config = dict(
    hidden_size=96,
    vocab_size=8192,
    norm='layernorm',
    norm_place='pre',
    rope_theta=500000.0,
    init='uniform',
    init_std_up=0.0818,
    learning_rate=0.00259,
    beta1=0.93,
    warmup_steps=29,
    max_steps=5699,
)
Each number is 128 + 24 x the weight over its row's rms, rounded and kept within 0 to 255. Layers, rows and columns count from 0. Numbers have three digits each. The size before them is the row's rms in percent of the matrix's.

# layer 4 MLP up, 384x96, rms 0.0918, rows 99-132, columns 0-95
096:148096171125158102089119146134100163136144119113145158080127139127100123139165117119091123111163101150119105121134158153151184112126112106118136142171134083130119156131100099121119115131192135106118133102147161151122100171075126153184126116134136110147146143142127143170145122136152116120
090:099124119153141119126128129125135104153110157109115151094128139153100116090104133111102144146168145123172107166126137122155104128064098082165122109135117149163100132092130137111143166106164124120176106126102101122130082121123143149127118116112122133146107166116166143128150097102063117165
114:108120133114158111128154112131084121144145159133130113132130122135126133165139085125114148182109095181136152102119153103166148114150153154120111153127125147106075123099168133125159142119151149129085122103186129132136147172129168127172096117129082138115160125118122150175110127140083134129
102:111157119098170098144125104166115183156116093115105091167121166090134133140117094136136104098140165145127101095095126068105121161118171155139120106139140168168102104142158116117113133095118141131150112121114166136128127132131147147144151129151146145109084121137109099095113155138121126090
088:173153138133087148160156097143118134121100099103115178107139145078164151132137129185152124098113121142137117117173094131080067132096112111127143179149105126084130133133125133119108109128126127136163116166131116155085153105117113128116137118154115096090118150111123158134125131097127120108
093:131130138108093145117106117093113123089079122093103145123144122126111125106128121114118164172128182108107126082127117118137162116156150162133137085121107105109121153096132123163130127107129121187135146109137140122120091143124089107173173134167095110153108086156112080144120130111158136160
095:164103126088137051122175157149117131141141104109164091139109084105156148168136151141126081167122118128134158092167134119140129161110143121119135096133100173117175142092131135144128134139131146129082129149117132131091117102132111120117147128158128125135121147160130125086096128146152115165
095:077128125161051111099114145124111105129127162125126140135118144073134124127118095158136143136154137094120158126130148116164099153121156126175090132126112136144131129124138131171125144131125170123124090096085138072123113113167159148123101141117104156112114126118152115135112167099144091084
087:143153141097084124129114089111141111130090132155116095202127125114109122117095160106146136129127139102105132103147133109156158077139139139142128098087126147146152129168140113130104154148137145125150129084092158179132114146159123136153121127171119136098111067127147101140085141142139102146
092:131156115139129135121125132130125104139172113128133084112144132088151170114128115164125185147093156160105131130123139099160146120040138129135125145149163118121118125128160141120104137101086142106117141130142167136099100151094107130106138134115093122102173111129133125140140118132165122204
101:158119149094119150135163113115161134100132112157129112107135142093130116096138172124075120118125102157157163137109132074125148130125146124121114131138101075187096140122109152122115160124124125176121154133146106129123152109152078122157102122171088118126190106107139113160113140154119120116
116:166112121147118153104178094147118153146116105137122096138125154098096124140141114142145156168102124181107174101101107055146175106110139107104146094120139162149129156148106127103112155133128139113169151123164141174138138155132131120135111118130127140133171157087139142094118108111138117136
087:169152144158107136138120120116128136077164079115090109133118096122109109117133133127142171162156125123091120060129114164124122096095139086158141139135162145161125120141119094085150151124099140139145105157106139088107089142129110126170133141160170127127145139126125144159141158162096130133
086:112126154172113122129156146104129152132113133117126157110092133110108081101146103126132132138113128148133114176142120115154113151162107102156119151173125110142080097127128157074109131133173098112108147184097102120130119155118136125130170096171125132153133149143117124145157138079173111087
100:117134114109133089158131150127146120098101107141143109119165098130137106143155140115116099145153158117095159079136144126133103096112104140135135135170127184128128131107131149120148149155097107112115108144142167094088096120161088118075137116087168147141124136116146180101138148104159173153
110:105115146169121144125096140128110137124109103105167115134112116089151115094124080129114150129126153139137137098095180167144086092133144136092142180160104105124123113114174115126117107083139113101143149110146153125112102118162127116120126084125157138154075145164135104120107133131181102113
101:140111158159127142114141131107164097122117119123137102139150095071136132077145115119143126149138137112150104138164121133148158117145140066177103097099130145124102101126161145105120112066117130125197071120114148117123122117149114141161128119099131153148136165129137128141112147100159147095
115:126136106129115128100143145137095159172103113110127111131140152104118112150134143189120162128146136095140090114126105172146114129113134163145113124159135122075127110148155150109082146143155152136160113093098123111111108095161114155085117186135158141150114163126124062134107100113134120135
108:091138117103151134121130128143132139128106083096104121099112131111110077173156133162115111129142094095124101168143160139158177156120149118131129149126078122136120090161103125101122147167120139145130104156091115152162179123154122116098182090152103108127114139112133097132152141154121108146
097:127108131131147056141144134122130105101199113151167133161128125131113162124177116108107150121143080150101158111160111102113128131138145124087127120141125167155136140112124174141148146123149131130078098130142104122106127120090135116114131157123126098105122135138177154135125068171129134105
110:166115149117098112080166147135139112139123106110111133132158128125101102126100160089110140138119064143117091071121104102169152101140173107175113101144113129140140128158123122176133126151130150103141127109117124116177135123147154139119147078132085124156127131133143160117168121142126173124
102:126143103148122121139144129086135110146117140110130144178074151117093107125119137134108149155147149115161108162146090112124116167142122148151109113134136153078076128156136127123145137146117127098128118084126149088155126138169067109112184149138149173151116101155152124089121113105140102126
089:128098161102112131104146099096102165147159127095176137117100144150118109137140102131149111160120117162139116126101151099121115120105155107186144158128155122145129143116128097123180135137127136054138134114124106162158134147123107127157189131129102088139136122119149184150168132131142135107
093:096106148140147050133132128145108081091079108119144128100166167131096116100110106079094128144127116096136089128151111152120169117138121091112161146158128134141146104111127147108161131144108154156130124101078087140133182132126139121149122137137129176113139156150139132149136127132139119119
106:169155149168161160140104121090142140091123143129131174085116111120154103155126111097118160132123115106073131126119156116154112091149089128123134145129110148132120137126104122070129109131053141149145115110131108161111118129133126125102111103151120113063108130154170145143147135152126120159
085:149111101161124113134137156151101148128105184102104146089111135097183120096124109130157107140130091130102158172181137128130157105101109117150152135137140128084136187101093121135171127131139146148142142146104133130147123099152148112127132130140120149115137097120098171149082158110110093131
096:141148115121098120131144100088124177142094144129132152136113127102149125119121110125168159131114135138080123154123109110094130121111146103131148096151161129138114178084107164095162193184143101134131123122166118133147121091165139097127142121127103157121164136129130114156166094101115087120
103:126074133166148072140134115132130139120135153095143123124131148113142118129128110117121152172097111101135129114150115118147083122090119140147092142170111118135121175129166133106118137145120115113198180137138130125169092114164150141091104154110136114151145147131116117147074095099159156134
096:214094159092126114117106125154163156097151092123132105117163135112142102109063128108122144140151143100119158132140132152125152125153163100149146122131132153144150141134121136091126106088159136161166115163141104106130109155145127159078092118127135122121129167111144104134138136103147139103
095:144116106092115117094094169079129116153131162124102119155172117122146145085135162119187151171139130101143160112137080117115103094131149127109104083143109139139116138108147133162118120137116137067166109077132130117112132130131145110100154103119074122143127106122132129113132161117158134117
113:147142124128112145087164137138126074112143131143160135115139083139156112130164146160110166132113089078115121110115117138152115117155122137136145129183107130119082140091140106113127094104103123151150116142104090096081116134118120149103132178149147108083127129156182125144115153116166106128
095:136123150139106136095142145075073112133135109125100117138127094145139183133149122186148122104102093128106135136113130091134134067109137143160120122169126129103109115133180143135097141170164135126119135107202141120116115140129115116123089129134112157151104118121141163127154093126126108159
094:140169182087131104140149100115083080143096152105139101151097144132123143127104087139120096134153157103141148148134115120108140154121158078140141121100089160104090134159105098123158127154116154122118086118144129151115116135103122117113144100154170157169123158125116114108124125094157094114
087:133161082165149097157110118141149134145109156080166154172144112105152121098108105121124155121121112158099121121122175071095121113131142155125128080144109112127101085101116150117159120114089145111153115112182136120118137139149111111134157136145147137155131172144109161112136128154129159164
# layer 4 MLP down (transposed), 384x96, rms 0.0814, rows 99-132, columns 0-95
098:131125113075146118096100108157096125162160127107144152147149124103141113135165106108078123129160151122089138161130091090092112111146100116154129144130153139165133146129124126134137107144160136146162055121143157137158120128144132135118129149157144057131114144159119136116173127120098093146
103:168148108132111118067113130130146150146176139133129130082141139100125104091138144115132111143125086155157095091144148097136140101147117100078140178146116128145152123142156095188152154131092183113093124164164128136135135128092130130147105104111146106122105123133128125105113094139143151131
117:122126149061136106174123132082144116163129142120118112070136093120097129148106124125161096164126104144122139128143114130133153119123136122136115088189127110142189141112163139123122115114151138114165116081140130125179135115149104171145150097136076138103149096120118108147129142122153125108
098:148132153122119135135090144141127132149124137118131125136151102124161123092091106083085091094077086151096125163178140119116109136159110112127091155131152155145127119122132100129140164153158137152101127160093118138142075090125136139144105175153115147117125114158154125137093121171159107156
093:090080094123159142145130112152148088113095086140114141146097153126140160128130088145105123114133137123121114147113135095138145131154170143076104115172133136144120136098105088158122121117133133117139154104146129126106155107089142151146098113166118194142107129149144134129148208144129130120
089:130115117097137110152167155165163113092125103128140098113137128147096150104135089103130090173146133157109129123135084084110141093169128129158148128183154154146125143153139115146148111114150123163100120141100121113137124139135117116124090105123087115114115119174124105150147184139100170092
093:106153137148146130113141128123144141102132118161059093126120147151140142094117102122145124096148102126120103142134114137111115122144112142104101111163106110137163099171159147105124130092140145141112129085142155158150118114139139144148154096115163187084133136139176142153165086091101144080
099:116139137144121124163157142118140115136133135139119147131135135106079107141099087121123161106100119093150117161102106100161181111128138131111189135130149094117106138129126147118147142110065119106125074135119171155194146121121143149122125156136133123126114142115170163147141070096115110136
094:118104118144132095137146157105115113120084110115146133124139163136112141127068135094150097108126138125164116136127124158150123121101128135133137189122102140143064090158078114104156172121150134141168136205141117161144119131134148165107146117090117096116108119138123151134158113118117118131
101:116140098064142131088135127113156119121099125134131162147129160142140094132161157150130105167117088137101124145120124164095173131133130100147092109166154121141135091136074132098164108125113138129099132120135127167100169159143093115125114143147084164102120103107130155135138183129146130131
105:144139132096109130155163104145117101088127127139110095134132091143117153134117104103128142103140135163145162149152138113089106156121132131132123081142164145076159138139121130123195088110148143111118088159157153160099123144146114088114120164134097158075132090150135114148154126157109137112
113:089125120128123121150124112132152070126158114156126136129135150139107125142164133119143135085132111095123176124099129122140170142102142134157141103100156105086123129087085144168127129121103142146136125111163114139110115139136104115110083185122091166148132103116144187116160120151110069133
094:120122094162123133116163108163107146121142116181113127165123154133089135124102164107167140145119116155096101146113108098110129098103109112109160128141147100120066135138122105145165094148125175111118095175085168127155088122140161121100122147130142115148134118147154127176098123131122102123
095:126137111142107129148187106119129064139102120073090120127154154099080099133107138089144150119143169153124145150119145130122099148162165142139154136147154105141094110107139123100145133143112093145110109131156137097087112161095122121146091166145116144136120141087165146146150133106129145160
098:145161120111149176144117123151134138129152179164093135144109148108140132151123112092151130113122075113121111126178190115122161114150137129121119152131125105136157128118123166122076115146150139116122114104138120118141117087149111103182099113157106120087099185112125082139110108127108122158
113:122106141114165089095138134129138151131132151144103136161113128150120145142139138125164114170163137106119110154102117108177098110138112116124120121093123075111119141166127061115132187127147120137142155134102130116118141119099126117145162157107077168128168119153109098111118059124125146136
102:091122145166126146126124189158115123109125119165131142147095126104150114141099120151093122104140147131162115115137141144121169104119108151098153134142109128084116138115118102164079112141132106128156188156082107121112129123106125155127135109165079115062132107108129156167149116123159111144
108:093191130142138127131115128151101134113162111120137122132144135158118158153145088100114149125147100094160157137101154140117102157109148132097121106120141114118105087124144152087151092081094118072130135119167148117120114120128109179114129113175144140108078122121173143143156101163127127148
097:148133150116174134150131122137106135105145111155135114094155105090111108120168149132128164120157121160099152165107135126107121144093132104115092153101112070135101102093144106109147139127106138110135130172135162145137109097109126128129163131145144148146155111108161107051114096167154146163
092:136111106095106138169149153123096111130092109168124109161170164141146135163133093122117165104151139085121125122109166117143178131131121151106107122122148121116078119123130143108132152116133154098122132123105104107140089140143119112170146171083125149138109159094119141158090085166115169122
103:105141151125130138127121176118128116150144097162073129103173128134141140147093169166194129149143122097143095112119148078127119154100145153140170150160111146140099110126097113090156119107095105144153129118111126113130119085113139125150100116116136078092097113147148118146148155104125147117
100:117147106101146175149123147134121111125154116125134118115137130155145137150115090138101150153119084149147113137099119159133126113079121120114129075095164109152079127137118103110085104119103116124144127157172168153180155115158116138193143127106115108141140093126151094130136098169144155127
091:161133138153103101106149134144146137094115148117101141199131141102118132127118112159119153098150176110147108114167150133125154117141146149173126109151128129131096118122116109167122115124119126121143119115107095067079129120107141118153143109160133114098116157144182078164084118132094090131
098:144158153113147108189142110110147168119135155156070151156135134096113162091137111105132117115097140155120135129143133110103141145088134118087160125126113083113189147097137132155104144108161133131142102150067147152144103109108138129123121105128140161109133126132070095142117140149128152118
097:132150103114109095081148116107139158142087142115104126136096161132140166111140152116140139084098168128162132170095087122143118129163138136143102106120117116107107115099132106152123172130106130100130149116130151076096139124124189149154093143104178160143128148121162094113138114134163139110
098:106137101111105125143113079110114111161148153111112058135140109103146115108132073133130101146109098129103150118122110135118165099143140113173163146109168150129146118117115171127183140114127124145153127143153138139107144078103143099121162101140108126145135181112124138112139181165137105137
098:104150116159136117115105156109107115107138113116144114160092139146130136131118103132131122153114147104174160131134138126135173113113150120116133153082152134126142073141100098120093080119141121153109157136177105126127101120113147176114134123122162125153074120101116137118108092160200141175
105:131115129115137126155103119107145148164109135139168171121124031109119135109135137120095120147131141157118114111100111157196125069155129114095135127112132104124167158149109147112133131144161112128138127150162121128104135119126112144099077139149095158157159115140107091116144154107125109145
092:174132134133084126103152151146114121133177138113144072121124156151132163135091125122126171118147119118087150186181133122133093110117110105105145102112146110128136105083090131170090091105131142116110141124177124151141170073124135132111127125114123113147137133127139113129156100158131103135
096:126116116155097171128114088090140158137147083137121126152113146115154119114137115145096098122137143157115145160095102125175150082099110199130110064132129179165137132085138142122139127123108115125154120113130137130124134173155121122144138151117129128156110112078160109096103140122146146115
111:103151128121141130109086133103125143132144140100108155142109171138169096152133127107128118151110111136134148152150113120177121176166074146134114124118139127121150162102131113139124158151132131124078127156138090141074150122116109095086088121133153074156099116104108163152136136144073144137
101:136161122167139134117088131133095204117156080159148116112143128099157117129139125143105124116195076172127112126090109132131131086155139142097107109091153106140171108144113161161140107099108115135143134168144140153102098117127133108135123118154151144121113107089111113149133133123140110124
098:144142096127102132146071118174162096142081123140121142121157139163115095088116111146196137134118147123151098155115087140126122161114175170126163125094124133111054111109132167138119134124142142086142140135119130144134161127116114134091133137109124142108136105120122150106110151132165131107
087:124146156125091113072136163102111121116139105151113102129084144111122115143142163109112124141135136092172107121170112138137131134127093109127140156134133146148126142155174089099142160120192146148129142160128124151172089099116112160084158163114131134123098090117139120146092091124128103102